config.toml
n_head = 5
n_kv_head = 5
d_mlp = 1280
vocab_size = 22710
norm_place = "pre"
qk_norm = true
bias = "none"
parallel_block = false
init_std_qkv = 0.0275
init_std_up = 0.0275
optimizer = "adamw"
lr_mult_o = 0.784
warmup_steps = 501
seq_len = 256
Each number is 50 + 15 x the weight over its row's rms, rounded and kept within 0 to 99. Layers, rows and columns count from 0. The size before them is the row's rms in percent of the matrix's.

# layer 9 attention value, 320x320, rms 0.0527, rows 20-63, columns 128-159
086:40 50 75 44 88 71 53 28 62 58 43 64 66 45 73 56 44 38 48 44 61 69 95 42 39 27 77 39 72 73 58 16
092:52 54 44 33 46 50 53 76 51 42 45 46 30 55 54 32 43 45 72 76 28 56 51 66 68 69 52 47 24 72 18 54
080:61 59 48 36 73 52 35 37 46 70 49 54 61 45 63 54 48 75 45 38 28 71 48 49 16 52 61 35 70 30 34 49
091:58 56 15 33 56 59 66 65 40 65 58 79 39 27 54 51 25 70 55 58 36 51 26 61 94 58 25 67 33 75 53 11
089:63 54 45 28 47 60 32 45 11 79 53 30 49 30 53 38 50 67 29 36 68 49 55 37 70 48 30 83 31 13 33 33
085:39 62 51 84 55 74 64 51 55 47 58 48 65 74 36 65 53 40 38 19 70 38 20 49 28 44 60 65 58 34 78 41
082:79 41 21 22 45 33 51 18 47 55 55 50 24 47 13 50 38 43 51 64 64 50 37 70 39 46 47 60 54 52 25 44
090:45 54 64 22 61 34 17 51 69 43 57 29 48 58 49 55 54 41 51 48 42 74 45 39 63 39 24 39 52 33 43 78
095:43 34 43 39 33 42 47 65 39 54 39 39 48 48 32 50 37 66 58 66 16 39 09 68 46 55 25 56 43 69 64 66
087:54 51 00 58 37 39 64 40 75 53 54 55 33 43 35 54 48 58 17 65 54 58 69 53 56 71 67 45 58 63 41 41
098:37 29 31 75 28 32 73 46 55 56 27 55 42 43 34 29 47 77 44 57 59 58 63 48 49 75 50 49 56 41 49 36
090:55 46 69 36 70 74 24 33 38 77 46 29 47 18 61 59 58 53 37 24 74 59 61 37 31 25 39 37 92 41 36 42
088:51 69 56 63 56 31 47 30 60 42 44 47 42 92 39 42 53 25 40 40 75 46 63 68 47 45 82 52 38 63 48 16
087:35 37 53 47 48 17 45 54 65 67 38 79 62 55 51 37 47 28 56 73 45 50 49 43 69 49 58 45 60 38 51 24
088:24 40 51 70 41 37 60 53 35 44 49 59 37 26 60 31 74 52 47 37 63 84 53 29 72 52 63 52 58 54 46 12
089:54 42 62 46 55 61 52 51 84 75 47 44 62 46 36 66 52 38 54 54 51 68 26 44 65 67 48 27 86 70 62 40
086:41 32 67 22 57 48 24 51 32 51 45 31 47 49 57 50 34 45 44 55 64 29 24 38 42 27 37 46 54 53 33 34
087:59 47 00 28 42 40 46 69 62 50 59 61 42 37 63 31 56 60 53 47 43 71 29 43 57 54 54 34 34 26 43 67
087:74 52 16 40 55 40 47 34 60 65 50 64 36 52 24 32 46 67 35 84 51 77 55 39 62 58 44 53 60 57 25 43
084:24 68 59 66 57 66 64 58 99 43 41 67 44 85 49 40 54 17 67 55 37 48 51 63 65 57 71 43 46 66 66 37
078:43 35 35 46 57 45 36 32 48 64 61 36 66 38 81 56 51 26 61 47 53 68 28 31 54 45 51 43 54 26 74 42
088:61 55 22 63 30 38 62 60 67 52 39 50 46 54 46 47 54 52 64 83 44 24 56 28 74 72 59 85 22 24 35 55
090:57 67 28 43 59 56 37 38 56 43 36 54 51 66 67 26 64 34 54 78 31 80 72 47 55 63 46 54 37 13 39 52
087:57 42 46 39 31 61 59 29 27 61 57 44 60 41 48 46 39 60 51 39 74 74 67 57 32 52 50 37 66 37 49 69
085:38 47 42 74 33 45 70 28 21 45 39 55 51 72 27 56 53 48 29 39 56 74 54 20 61 36 83 61 47 48 59 33
082:49 59 48 59 62 61 66 54 25 44 46 06 55 56 48 43 45 58 58 65 45 51 51 49 72 40 29 50 33 39 54 70
086:46 59 51 61 64 45 52 62 84 35 38 57 72 93 39 61 61 31 41 64 48 43 38 77 70 50 58 41 33 84 80 45
084:35 32 55 61 35 15 64 27 90 41 40 92 39 66 20 53 37 44 37 52 53 40 46 54 59 52 45 25 46 58 49 47
084:56 39 48 13 58 11 47 56 53 42 40 42 44 42 41 42 60 36 80 40 64 55 60 73 60 57 62 41 11 99 43 24
082:40 56 99 62 26 36 56 69 44 44 39 53 42 73 25 70 68 46 50 51 56 29 59 60 46 67 81 65 30 36 57 58
092:28 20 48 29 58 47 27 57 28 61 66 46 64 35 61 50 45 49 61 46 39 52 20 30 42 51 28 33 84 39 47 47
085:53 64 11 44 48 79 54 53 26 65 56 35 49 38 34 51 58 54 40 49 59 47 52 36 73 43 26 58 28 42 36 46
084:52 61 44 66 48 68 63 41 42 71 46 42 80 31 74 46 64 70 43 33 53 52 61 37 25 54 78 50 68 18 74 55
089:62 57 61 34 39 37 22 83 49 30 49 73 29 45 56 46 58 42 28 72 21 37 66 48 73 58 55 51 49 61 56 64
084:52 52 55 34 56 36 57 64 44 49 45 80 57 47 38 49 47 55 54 61 59 53 35 35 71 41 09 41 53 58 32 38
088:66 72 58 41 66 79 57 53 15 44 50 36 62 49 70 46 60 59 44 44 43 60 51 18 44 29 34 31 43 54 58 70
083:26 52 78 80 36 47 91 54 52 43 37 59 59 83 44 38 53 57 80 47 59 15 45 63 73 54 76 53 27 43 45 60
088:42 41 71 59 62 57 40 51 66 48 54 34 57 60 64 50 64 16 44 43 53 71 44 57 25 29 48 27 54 55 74 80
087:41 31 41 63 49 36 52 34 62 57 57 83 62 63 21 58 48 49 28 44 39 44 52 61 54 39 73 40 69 30 62 23
093:70 70 54 31 55 68 43 70 44 60 62 27 47 24 56 49 55 62 58 45 41 48 45 15 50 47 44 57 57 00 29 68
089:48 48 21 52 46 86 34 54 31 80 55 41 71 17 56 42 53 80 49 53 63 58 27 17 72 51 26 43 62 24 37 57
085:60 77 44 60 48 61 67 68 62 50 51 40 53 38 43 29 55 50 53 67 37 53 63 34 48 47 79 55 43 19 60 50
085:40 35 47 50 42 36 48 63 26 37 41 61 25 39 40 53 28 28 49 48 73 49 70 57 34 59 57 73 64 53 66 00
078:53 48 42 66 69 54 72 35 51 34 47 76 41 75 38 33 30 59 47 41 39 30 24 64 64 38 50 66 30 61 84 36
# layer 9 attention output (transposed), 320x320, rms 0.0427, rows 20-63, columns 128-159
085:48 54 46 44 31 41 49 59 49 56 48 64 47 46 47 61 54 55 72 56 69 23 48 52 48 57 80 60 57 40 59 34
092:44 50 64 55 65 55 34 36 42 53 56 32 27 37 69 57 61 25 30 15 57 51 46 61 53 59 32 97 40 24 68 71
078:63 26 64 76 56 43 46 57 69 32 53 51 58 51 29 55 17 49 57 64 58 24 18 44 67 79 86 64 41 31 42 23
089:43 39 88 60 41 55 74 39 32 53 66 60 40 55 44 64 56 50 17 37 63 55 44 60 43 52 68 38 56 23 42 62
090:36 45 39 43 21 46 76 48 79 30 47 78 61 29 73 40 38 42 39 62 66 55 45 32 20 62 74 60 56 44 61 46
083:25 46 59 41 53 59 49 73 59 41 40 60 45 62 19 58 62 77 53 67 30 33 39 68 57 48 41 32 49 45 35 40
082:48 50 73 44 75 26 62 48 58 25 37 56 63 46 57 44 51 26 65 49 52 60 45 69 60 51 66 37 60 57 54 54
087:53 75 38 69 51 33 60 38 57 56 75 37 63 28 56 57 38 54 57 65 44 62 50 44 43 62 45 62 48 44 47 63
094:82 57 51 51 73 44 72 75 37 55 28 51 58 49 63 62 66 50 45 42 77 55 65 70 67 55 66 46 59 51 18 47
080:55 75 96 39 72 37 58 53 26 48 34 50 37 48 77 52 58 40 32 42 50 65 69 73 47 20 36 45 64 77 56 56
095:55 61 59 28 39 64 46 45 21 48 56 35 32 44 49 33 53 29 44 32 63 63 54 77 34 43 45 55 42 56 66 51
090:39 34 43 54 35 36 34 46 67 39 67 82 59 60 39 62 17 44 48 65 62 46 41 40 56 90 96 42 36 48 59 25
088:47 43 35 65 52 60 33 37 43 34 71 24 63 30 48 41 48 54 45 72 29 59 36 27 26 64 35 32 53 52 66 71
085:50 74 33 30 18 70 73 59 43 68 73 50 62 42 55 42 44 75 74 58 56 50 40 56 00 53 43 74 44 15 59 73
090:55 58 48 23 46 85 66 51 39 35 60 44 17 74 43 41 52 61 45 48 70 53 57 74 32 44 51 52 24 40 49 29
083:55 57 65 72 48 74 60 32 39 57 75 27 66 64 49 55 38 57 46 54 75 40 53 66 60 38 63 58 83 74 38 54
082:47 46 41 56 34 25 90 44 79 61 66 92 71 59 53 58 72 60 71 49 45 50 53 48 22 58 67 38 47 33 34 39
088:37 81 66 35 60 50 67 42 57 43 58 58 59 60 41 15 45 59 38 62 26 49 43 30 51 67 21 65 54 43 48 63
084:43 66 82 64 52 16 75 21 27 52 64 53 53 23 73 42 59 30 42 27 55 56 32 42 29 62 66 58 69 44 38 65
083:68 57 37 46 60 76 17 52 19 78 42 31 51 39 28 48 60 80 52 49 12 48 41 32 47 30 01 58 16 42 75 74
073:43 58 82 31 47 37 54 76 58 51 46 65 50 84 24 38 43 50 72 56 80 19 54 67 59 44 68 49 33 26 41 38
083:34 92 80 48 34 55 53 48 40 73 29 29 49 39 72 24 65 32 32 48 53 44 61 40 33 24 30 17 61 61 69 63
086:33 89 59 57 39 45 58 40 55 63 62 39 60 30 39 38 58 14 45 39 37 33 28 56 22 56 39 69 81 25 83 56
086:44 34 37 50 53 51 56 83 86 54 32 70 52 78 69 28 42 52 49 47 49 45 55 41 64 44 69 86 35 72 72 24
082:47 48 83 57 57 62 22 61 36 47 30 65 30 65 65 14 56 46 62 33 45 45 30 50 43 50 54 15 47 84 47 33
081:35 27 51 78 60 46 48 52 58 35 37 31 23 47 55 64 44 36 26 54 33 34 43 56 66 24 61 46 62 67 38 27
086:55 73 39 49 40 66 33 27 21 62 79 41 67 29 39 71 68 62 48 53 23 63 30 62 45 53 36 45 73 57 31 91
085:76 72 32 49 65 54 70 47 27 52 78 32 63 23 70 46 65 55 55 41 50 73 53 52 31 71 42 48 72 49 49 67
081:62 52 40 52 70 46 70 37 49 17 73 67 22 56 59 46 40 39 42 51 72 32 47 38 36 56 66 18 52 18 52 57
077:54 32 29 43 56 57 52 65 57 16 46 39 38 61 65 52 31 79 42 61 45 64 65 33 59 08 27 11 65 82 64 23
087:58 36 58 42 36 46 74 67 63 71 44 53 68 53 55 76 60 50 74 71 79 29 56 59 49 55 74 62 44 52 34 39
079:44 69 83 49 51 34 32 29 65 58 17 53 32 54 71 44 65 47 42 66 36 28 69 44 55 41 30 49 64 76 68 53
085:36 41 71 22 21 42 41 70 74 55 25 59 46 69 41 54 20 62 63 62 30 41 59 53 73 25 44 27 29 75 37 07
088:52 41 50 69 46 49 50 51 41 32 67 22 73 56 40 56 45 55 37 37 57 57 53 35 51 44 31 61 45 59 54 53
083:64 48 45 56 40 13 58 42 40 65 40 30 55 21 56 69 76 83 68 50 57 57 58 38 12 50 48 67 59 22 51 83
086:52 48 68 47 50 33 36 49 58 52 40 55 40 56 57 67 30 35 30 49 47 35 43 33 60 58 85 69 43 69 30 34
078:42 42 25 42 60 58 25 73 42 52 50 49 44 41 39 23 83 72 48 37 27 66 39 45 43 42 08 38 30 37 68 44
086:64 45 43 44 67 63 23 68 59 41 33 51 49 54 45 84 45 75 83 48 47 22 75 48 62 59 62 78 33 59 49 53
086:53 59 34 42 51 72 44 61 23 46 81 52 83 31 35 51 45 82 72 60 44 53 39 50 31 75 44 36 51 36 34 78
092:26 57 56 43 26 21 55 53 75 48 40 67 50 66 52 46 15 44 49 68 65 48 56 40 50 59 58 67 51 54 56 53
087:39 51 79 34 41 47 53 42 39 60 51 59 38 49 69 54 38 35 54 58 53 23 63 59 61 62 70 62 45 64 36 33
081:48 52 60 55 59 35 47 62 32 42 36 39 51 65 75 57 20 50 54 32 54 50 65 30 53 24 42 70 58 75 57 42
083:77 34 46 55 56 49 52 63 51 30 55 70 66 70 49 58 54 71 46 40 47 74 64 47 30 44 29 28 29 35 54 48
077:29 55 43 57 67 62 65 40 54 65 59 56 88 29 25 40 66 22 26 33 58 68 33 43 39 41 66 19 63 11 42 42
# layer 9 attention query, 320x320, rms 0.0602, rows 64-126, columns 128-159
086:56 41 64 66 93 44 45 57 67 78 34 39 64 32 28 56 65 68 53 33 50 48 32 52 53 53 52 73 54 51 54 80
088:63 61 31 39 61 31 58 27 54 76 43 53 55 46 37 56 36 51 26 11 53 68 32 48 67 51 33 45 70 62 30 32
083:29 47 69 53 80 25 62 47 57 62 44 40 62 46 40 63 61 36 51 53 75 53 64 55 47 37 43 60 28 53 62 58
095:50 72 50 48 66 67 46 49 69 58 72 25 45 37 38 72 37 71 59 19 43 41 18 31 77 61 23 67 62 54 60 50
090:42 48 47 69 36 23 45 58 89 42 47 60 53 61 53 85 68 60 39 36 26 53 44 49 58 41 46 54 43 29 69 14
083:54 69 59 40 49 72 62 78 25 38 49 42 69 61 48 28 35 59 56 42 39 51 52 29 47 82 56 48 61 52 54 87
100:47 56 53 47 60 40 77 50 46 64 59 57 47 41 55 41 43 29 22 40 46 06 32 43 51 65 61 58 62 35 28 34
090:47 25 35 51 73 59 29 27 49 66 40 29 38 54 74 74 49 54 31 38 70 43 40 59 27 25 68 76 58 27 54 38
099:49 49 53 44 86 58 28 68 27 23 27 55 19 70 56 37 60 68 40 45 65 55 39 70 43 53 34 59 77 43 50 65
109:69 61 58 86 49 46 53 33 44 46 51 30 50 28 29 30 73 46 28 57 65 64 68 54 09 59 58 57 60 51 72 53
111:86 42 64 52 81 13 39 66 50 69 57 41 55 57 39 29 51 29 37 39 66 61 61 66 48 55 40 29 34 53 42 67
103:67 73 42 31 55 66 61 54 50 57 50 46 63 68 38 69 63 64 53 50 70 59 43 53 57 47 46 47 40 22 52 26
101:30 66 73 53 44 66 74 36 53 56 62 39 41 47 30 38 36 46 61 52 25 50 39 42 46 59 56 66 35 62 62 39
110:74 66 45 38 63 79 38 38 25 57 50 34 52 64 61 60 45 66 68 36 48 60 46 27 68 61 52 58 49 31 58 64
084:49 45 55 51 62 60 50 47 44 62 56 58 58 29 51 21 49 44 57 42 25 71 45 34 79 49 46 52 55 56 53 55
109:62 22 23 36 61 23 48 47 59 43 27 34 51 64 69 54 59 61 58 45 63 46 51 39 54 53 48 49 51 57 69 48
095:46 48 49 50 09 33 68 08 49 63 33 48 30 60 56 57 43 54 54 68 46 72 64 45 56 58 76 44 44 33 55 42
103:45 39 43 36 23 47 59 67 50 40 50 50 59 53 54 54 45 69 70 54 86 53 47 78 27 46 46 40 52 41 37 43
099:75 24 32 37 83 68 49 34 28 43 61 59 58 61 30 76 54 76 70 41 69 38 56 61 23 46 48 60 44 15 59 50
085:43 67 29 57 48 32 65 58 72 42 48 63 58 38 35 59 48 26 55 48 24 37 68 59 52 54 41 68 47 51 61 50
121:54 30 33 35 63 56 33 37 73 58 38 39 29 47 44 39 63 45 73 47 19 51 30 44 61 46 41 53 64 64 69 61
101:62 38 43 64 71 65 46 42 61 34 40 45 54 45 34 50 64 59 42 32 46 45 26 41 66 66 42 52 46 41 61 67
116:45 51 59 62 26 18 74 36 60 50 34 52 25 36 58 60 48 54 33 39 30 55 65 67 00 33 65 47 40 55 42 59
105:51 63 31 48 62 71 48 68 69 44 56 31 57 51 72 38 62 48 46 37 45 39 41 66 48 39 67 55 62 47 63 43
103:34 40 31 58 39 51 77 51 57 59 63 38 51 55 56 30 49 54 17 51 19 73 63 37 53 39 63 29 49 40 38 39
117:50 34 68 67 42 45 12 30 52 57 48 18 39 67 51 16 43 67 56 48 60 40 58 40 50 50 49 23 27 55 47 46
102:17 44 55 54 24 42 50 56 54 77 46 56 41 54 58 43 33 46 43 43 53 46 56 36 64 53 67 48 12 68 60 25
093:64 36 35 40 49 38 60 49 47 50 68 75 73 42 79 67 38 42 46 42 40 68 40 62 76 30 13 47 54 98 28 60
101:77 93 45 52 65 67 66 52 58 24 58 60 62 42 61 55 65 44 81 38 66 55 37 47 31 46 22 41 58 43 67 55
109:82 39 20 48 57 53 52 78 42 43 73 44 64 25 68 27 41 40 28 63 30 69 62 43 82 59 47 18 59 70 53 77
112:53 67 76 58 46 74 24 42 27 53 63 48 44 62 50 37 51 32 72 49 61 65 37 42 82 46 71 53 46 33 46 41
107:74 61 57 39 39 48 41 56 61 45 30 57 55 46 31 34 79 68 63 55 65 42 63 61 56 61 63 12 64 22 52 56
093:30 43 59 31 66 80 37 99 06 25 53 62 51 58 41 29 62 48 60 85 50 49 35 58 35 36 28 41 57 46 70 46
069:32 39 51 65 76 58 22 71 57 61 45 46 60 25 54 62 49 43 54 33 49 63 61 53 45 61 47 66 29 20 49 59
092:43 39 59 61 32 53 37 73 08 18 43 57 36 48 64 27 41 63 77 64 69 33 62 52 28 35 54 33 44 37 64 51
081:60 54 28 55 65 82 66 51 26 46 51 16 47 42 50 35 08 63 70 19 72 90 24 49 65 63 42 60 48 49 46 85
088:47 55 46 42 41 62 46 63 41 27 55 54 49 37 33 48 29 64 76 63 54 67 57 43 59 56 43 25 59 75 52 41
106:37 50 65 61 30 64 54 55 37 45 55 53 44 38 45 50 72 42 15 55 62 32 69 73 36 43 69 60 51 44 50 58
111:61 59 50 50 27 50 75 38 18 56 50 66 62 45 56 60 48 36 36 58 59 56 43 74 36 44 60 51 42 41 26 55
104:28 47 26 43 49 37 78 27 54 49 43 61 57 44 52 65 53 47 50 56 62 73 38 26 42 56 29 59 18 68 53 36
104:70 42 36 63 59 26 48 56 78 26 29 56 48 59 63 43 58 52 68 54 58 56 51 41 36 42 32 37 73 56 75 34
097:53 35 38 35 43 49 81 50 34 72 67 43 81 46 61 79 53 41 44 59 62 61 47 55 65 28 33 59 34 41 52 35
108:83 59 52 44 37 43 65 43 72 17 43 66 61 62 49 75 48 53 84 61 50 64 47 57 48 47 44 26 51 70 73 47
103:59 31 43 20 84 69 61 55 76 52 38 56 62 68 88 34 49 48 49 45 28 58 44 36 56 30 47 53 57 48 70 48
107:70 54 87 47 63 80 30 42 44 61 70 62 53 56 53 59 58 52 50 30 73 59 36 51 43 73 37 36 76 66 41 42
098:35 41 46 46 38 32 34 32 84 40 55 65 49 74 70 59 45 36 14 52 30 32 44 54 34 29 62 59 58 56 63 48
106:60 33 46 46 50 66 25 63 25 84 70 35 50 41 32 61 28 83 41 41 54 51 54 46 41 66 58 77 58 54 39 36
095:43 63 74 56 34 41 38 38 38 28 63 53 55 53 39 51 53 30 52 48 48 33 79 54 51 41 49 57 59 33 41 45
111:54 52 22 64 37 69 64 41 58 39 30 66 57 40 68 51 51 53 36 67 44 55 53 45 50 59 44 32 72 75 66 71
100:36 67 49 59 45 66 61 49 35 66 69 42 40 56 71 45 50 52 36 44 18 74 46 54 30 40 77 42 51 44 43 32
109:29 61 73 69 70 55 61 63 43 64 35 32 38 47 43 22 60 67 38 54 56 44 39 28 61 60 54 75 67 64 59 42
101:70 52 27 62 83 60 44 46 61 44 53 33 63 52 71 36 42 53 68 50 47 90 67 50 87 80 48 42 71 95 25 41
110:50 22 46 55 35 38 72 70 38 77 67 71 66 56 54 66 29 68 24 54 63 70 45 66 34 12 34 44 43 59 22 19
112:27 08 37 37 40 53 46 41 34 51 52 47 51 47 37 52 60 82 44 44 41 57 39 43 56 25 38 59 53 31 50 45
098:58 36 74 56 39 75 51 46 30 72 53 57 57 67 62 54 40 60 71 47 43 45 51 70 71 35 52 62 44 65 53 38
100:52 42 59 48 53 47 31 47 24 50 67 38 56 46 55 63 63 61 40 65 70 60 59 84 44 51 51 40 49 57 41 48
092:49 42 31 57 40 31 29 39 72 67 46 73 25 60 33 48 30 53 35 54 24 48 50 27 83 82 55 46 40 61 59 31
104:72 52 34 43 62 37 46 41 63 20 23 50 51 47 68 67 59 43 82 56 62 58 33 47 30 43 27 37 70 57 61 80
105:74 23 30 55 54 37 47 48 45 42 53 61 49 57 70 59 39 41 46 45 52 62 68 46 56 19 57 45 64 49 51 80
103:62 28 29 41 49 44 67 72 61 45 46 29 77 44 25 45 64 50 26 68 82 66 42 38 53 33 39 21 47 33 61 37
103:44 31 51 61 28 46 45 35 73 59 53 40 31 44 47 46 73 52 58 53 42 50 33 40 50 40 47 96 46 45 79 34
082:40 61 90 56 58 85 63 50 34 47 64 26 59 57 43 23 53 57 41 30 27 59 72 46 52 63 63 72 51 45 48 38
098:70 21 37 52 72 62 28 59 16 29 36 46 60 45 33 46 41 82 68 38 72 62 47 62 59 66 48 42 61 54 37 90
# layer 9 attention key, 320x320, rms 0.0592, rows 64-126, columns 128-159
097:46 76 64 30 42 60 62 27 58 48 42 66 33 68 50 58 57 27 38 11 37 59 45 27 33 37 72 39 74 31 27 41
081:81 35 71 39 58 65 50 40 67 57 60 37 32 35 38 50 68 47 32 28 46 71 30 34 53 15 51 49 44 22 23 33
089:51 49 33 55 36 36 52 22 44 66 31 45 38 54 51 55 64 77 43 27 22 41 59 06 23 66 51 58 86 45 51 38
092:65 49 57 44 54 51 53 42 83 70 50 40 45 81 78 40 62 55 66 42 46 55 43 51 32 51 58 67 39 50 21 26
098:59 50 66 25 66 49 59 46 46 64 28 65 46 45 68 53 54 78 51 27 44 29 40 48 32 63 58 63 62 46 50 71
076:44 25 50 70 25 36 47 67 50 62 25 54 33 24 52 53 46 31 55 58 54 56 08 50 35 66 42 63 70 73 62 61
072:44 62 51 46 17 65 33 55 58 53 44 39 33 41 56 44 48 80 51 49 36 46 37 58 51 72 34 58 52 63 56 62
089:54 62 05 58 59 41 60 00 43 41 60 58 37 70 58 49 50 63 45 41 60 44 46 19 71 46 38 32 56 29 52 45
085:76 67 30 16 69 36 49 30 43 44 47 49 68 29 26 61 79 57 31 52 23 49 49 60 51 57 39 58 56 44 44 60
109:58 57 55 27 65 65 97 54 31 63 41 51 60 51 75 43 66 28 63 36 48 33 44 25 59 37 48 35 55 45 43 57
102:63 56 43 51 53 64 52 37 51 48 41 56 31 41 39 55 30 44 76 56 33 39 55 52 30 58 43 87 72 62 53 68
114:79 45 49 49 55 35 24 43 62 50 50 66 61 37 67 59 44 56 50 39 62 75 58 63 60 50 61 41 49 77 34 50
107:33 49 51 75 58 50 68 88 37 66 46 17 46 61 32 55 59 50 37 44 58 34 56 68 57 47 75 46 35 34 54 70
106:76 44 33 54 61 32 11 34 57 36 52 76 74 59 66 50 50 37 38 52 51 51 65 50 83 48 61 52 57 79 43 32
110:15 51 47 62 37 51 67 61 72 69 46 58 46 66 72 43 51 49 39 62 46 51 26 41 33 69 58 34 81 54 48 77
090:69 31 40 60 49 53 31 29 73 11 26 54 76 35 17 33 20 44 90 64 26 62 52 70 63 44 42 53 86 84 48 38
100:79 51 55 57 64 41 35 33 54 50 76 79 68 69 79 47 47 28 58 32 57 54 54 52 65 53 50 67 48 74 39 32
103:94 64 49 45 18 47 14 29 37 51 62 54 49 45 44 36 52 31 42 48 50 66 59 75 43 23 43 50 63 66 50 42
101:55 43 35 51 69 42 38 35 25 53 56 56 77 46 26 37 30 52 54 58 31 39 50 68 70 17 45 57 50 67 41 58
101:33 51 60 41 57 48 58 39 59 82 26 26 43 63 62 75 79 52 39 35 43 28 45 71 29 37 48 47 47 62 59 69
082:67 35 40 42 57 54 28 22 79 36 51 44 42 46 37 45 67 42 56 35 13 35 46 53 67 52 47 50 62 71 45 57
101:73 39 43 27 33 57 28 42 44 50 52 48 65 43 29 88 55 85 42 51 60 68 50 37 44 18 33 44 49 56 49 35
117:67 73 65 62 31 45 81 56 57 57 34 83 43 33 51 57 30 54 35 49 60 29 18 64 58 78 33 55 65 56 33 35
109:86 61 68 39 47 55 80 61 50 71 49 46 63 09 52 59 73 58 44 61 28 47 53 60 30 15 37 49 54 56 70 42
112:40 46 48 55 66 59 81 58 76 42 60 44 51 65 70 59 41 51 45 57 28 32 39 40 52 62 69 45 59 45 44 45
114:76 35 47 68 33 60 08 57 61 59 38 39 50 54 30 39 54 54 44 69 43 42 24 34 44 37 37 78 50 49 59 31
095:53 64 35 36 41 35 41 42 53 49 58 68 50 41 44 43 51 75 56 60 34 55 43 27 58 65 31 52 43 43 46 50
095:51 57 36 43 39 45 69 72 43 61 49 26 15 51 66 46 59 58 37 44 75 74 56 50 44 32 52 51 42 29 52 62
096:29 33 80 52 47 57 58 56 27 62 09 47 48 46 60 72 64 57 32 45 35 56 57 55 47 67 66 30 38 68 68 63
106:48 44 37 78 26 51 68 54 65 56 63 90 11 43 75 60 46 24 47 42 49 67 50 62 37 88 49 09 63 55 61 56
108:52 52 55 63 33 71 22 86 62 46 69 53 38 59 61 41 60 41 62 66 26 59 72 59 47 71 53 63 32 50 76 45
098:52 49 46 52 37 42 59 28 54 46 19 66 51 86 60 55 56 59 65 42 48 60 48 71 64 84 34 45 74 49 29 62
090:64 41 33 63 27 26 68 55 75 71 63 35 50 53 63 26 67 54 71 55 54 50 62 64 51 47 55 67 40 41 28 51
098:55 63 43 67 46 47 84 28 79 53 31 40 29 64 41 29 47 61 53 30 39 54 26 49 52 33 64 53 52 75 36 48
098:44 24 81 51 60 22 33 55 59 69 31 69 73 40 48 56 45 41 56 53 40 29 71 47 81 47 40 59 31 94 56 53
093:35 44 65 48 12 41 72 58 61 57 78 37 43 76 59 54 68 53 36 74 47 44 67 58 30 25 46 52 26 44 42 20
098:45 47 71 65 38 57 32 62 46 71 77 29 40 45 71 48 54 62 45 47 72 33 51 47 34 33 37 58 38 52 54 21
099:56 49 60 49 45 75 47 73 24 44 43 39 69 44 38 49 60 42 32 53 39 43 43 67 54 34 53 52 58 37 75 49
081:16 58 51 32 31 47 73 55 38 43 46 49 22 48 32 45 56 81 46 83 60 24 76 41 19 44 51 74 69 27 89 67
095:64 20 50 49 46 41 56 42 54 38 43 55 50 60 57 62 36 43 56 35 70 57 55 32 71 58 47 56 56 84 42 29
108:69 32 53 57 47 41 28 19 63 39 42 59 55 58 51 59 61 43 58 37 59 54 42 48 67 38 31 47 53 69 38 42
111:63 61 59 43 37 69 32 36 56 63 50 56 25 47 45 47 57 64 45 31 63 82 34 67 22 65 31 37 21 46 37 55
121:65 35 59 63 51 57 34 21 53 44 48 72 68 48 48 69 36 29 52 62 43 62 50 64 65 41 39 77 48 77 35 23
078:54 30 38 52 48 19 33 29 87 21 56 51 44 22 54 25 26 46 84 54 26 61 59 56 86 48 37 54 61 73 42 37
097:21 72 59 36 41 84 78 38 55 44 42 38 18 78 48 55 59 75 46 32 54 44 47 59 32 30 64 75 53 15 65 38
097:72 58 31 57 60 24 44 55 34 31 46 61 50 60 27 60 46 70 39 33 51 25 56 54 70 51 25 51 53 18 43 76
112:39 55 30 50 64 41 76 20 72 32 62 54 33 46 76 58 72 44 48 45 53 46 47 39 75 61 52 41 47 34 61 56
144:42 51 55 48 49 59 65 64 25 48 63 51 61 60 40 35 29 31 52 60 67 39 42 60 49 48 62 60 55 39 51 75
096:00 23 48 56 31 41 39 17 61 39 42 38 50 39 10 50 44 63 39 59 47 57 57 33 56 51 58 22 51 54 30 34
115:38 42 54 72 59 57 41 47 55 31 68 60 52 56 51 41 28 50 67 70 61 43 47 53 57 56 77 54 54 28 41 52
108:39 59 48 68 57 58 55 38 56 33 32 68 32 66 47 59 48 56 59 42 69 51 36 29 42 79 53 38 55 07 39 56
098:34 72 30 38 38 54 66 26 55 38 31 42 31 75 80 55 33 52 61 24 50 61 44 56 44 48 52 30 73 31 82 43
105:32 36 37 80 48 51 63 74 47 34 89 60 23 49 41 48 32 37 51 60 72 64 31 45 79 75 52 50 60 18 41 47
114:44 22 16 57 35 48 30 58 62 57 71 35 53 32 30 50 24 62 50 61 35 61 38 47 65 36 48 39 44 42 45 53
103:55 47 27 56 43 37 21 15 71 37 53 51 24 41 40 43 50 48 54 70 39 36 41 65 85 18 50 59 52 63 43 45
108:43 32 49 42 27 59 22 58 36 70 61 54 56 57 50 51 38 44 66 61 58 61 62 56 43 33 64 41 36 53 36 28
095:42 63 50 67 59 47 40 48 52 45 34 48 37 68 50 74 58 55 31 31 60 32 31 19 46 83 44 40 57 25 48 63
098:51 61 65 42 40 48 51 30 56 46 22 67 43 51 37 69 44 45 45 13 38 59 61 26 80 56 33 43 40 41 21 67
101:51 70 68 97 53 50 62 48 53 32 78 71 27 65 51 39 62 38 61 49 60 53 73 48 62 74 42 41 55 51 47 52
101:48 32 66 47 47 60 72 55 41 53 61 37 86 60 58 39 52 28 48 45 46 85 44 22 28 51 44 36 59 56 69 41
111:40 51 59 54 42 52 31 57 75 69 30 45 12 68 60 48 78 38 43 34 63 15 47 47 62 62 49 81 42 23 69 49
103:62 56 51 50 50 54 42 28 57 63 80 57 64 43 70 37 69 45 64 54 51 52 54 48 66 36 91 79 41 51 65 50
105:59 55 32 70 41 19 26 58 42 30 45 47 56 57 26 46 31 53 36 43 63 57 56 74 68 37 37 53 55 39 46 59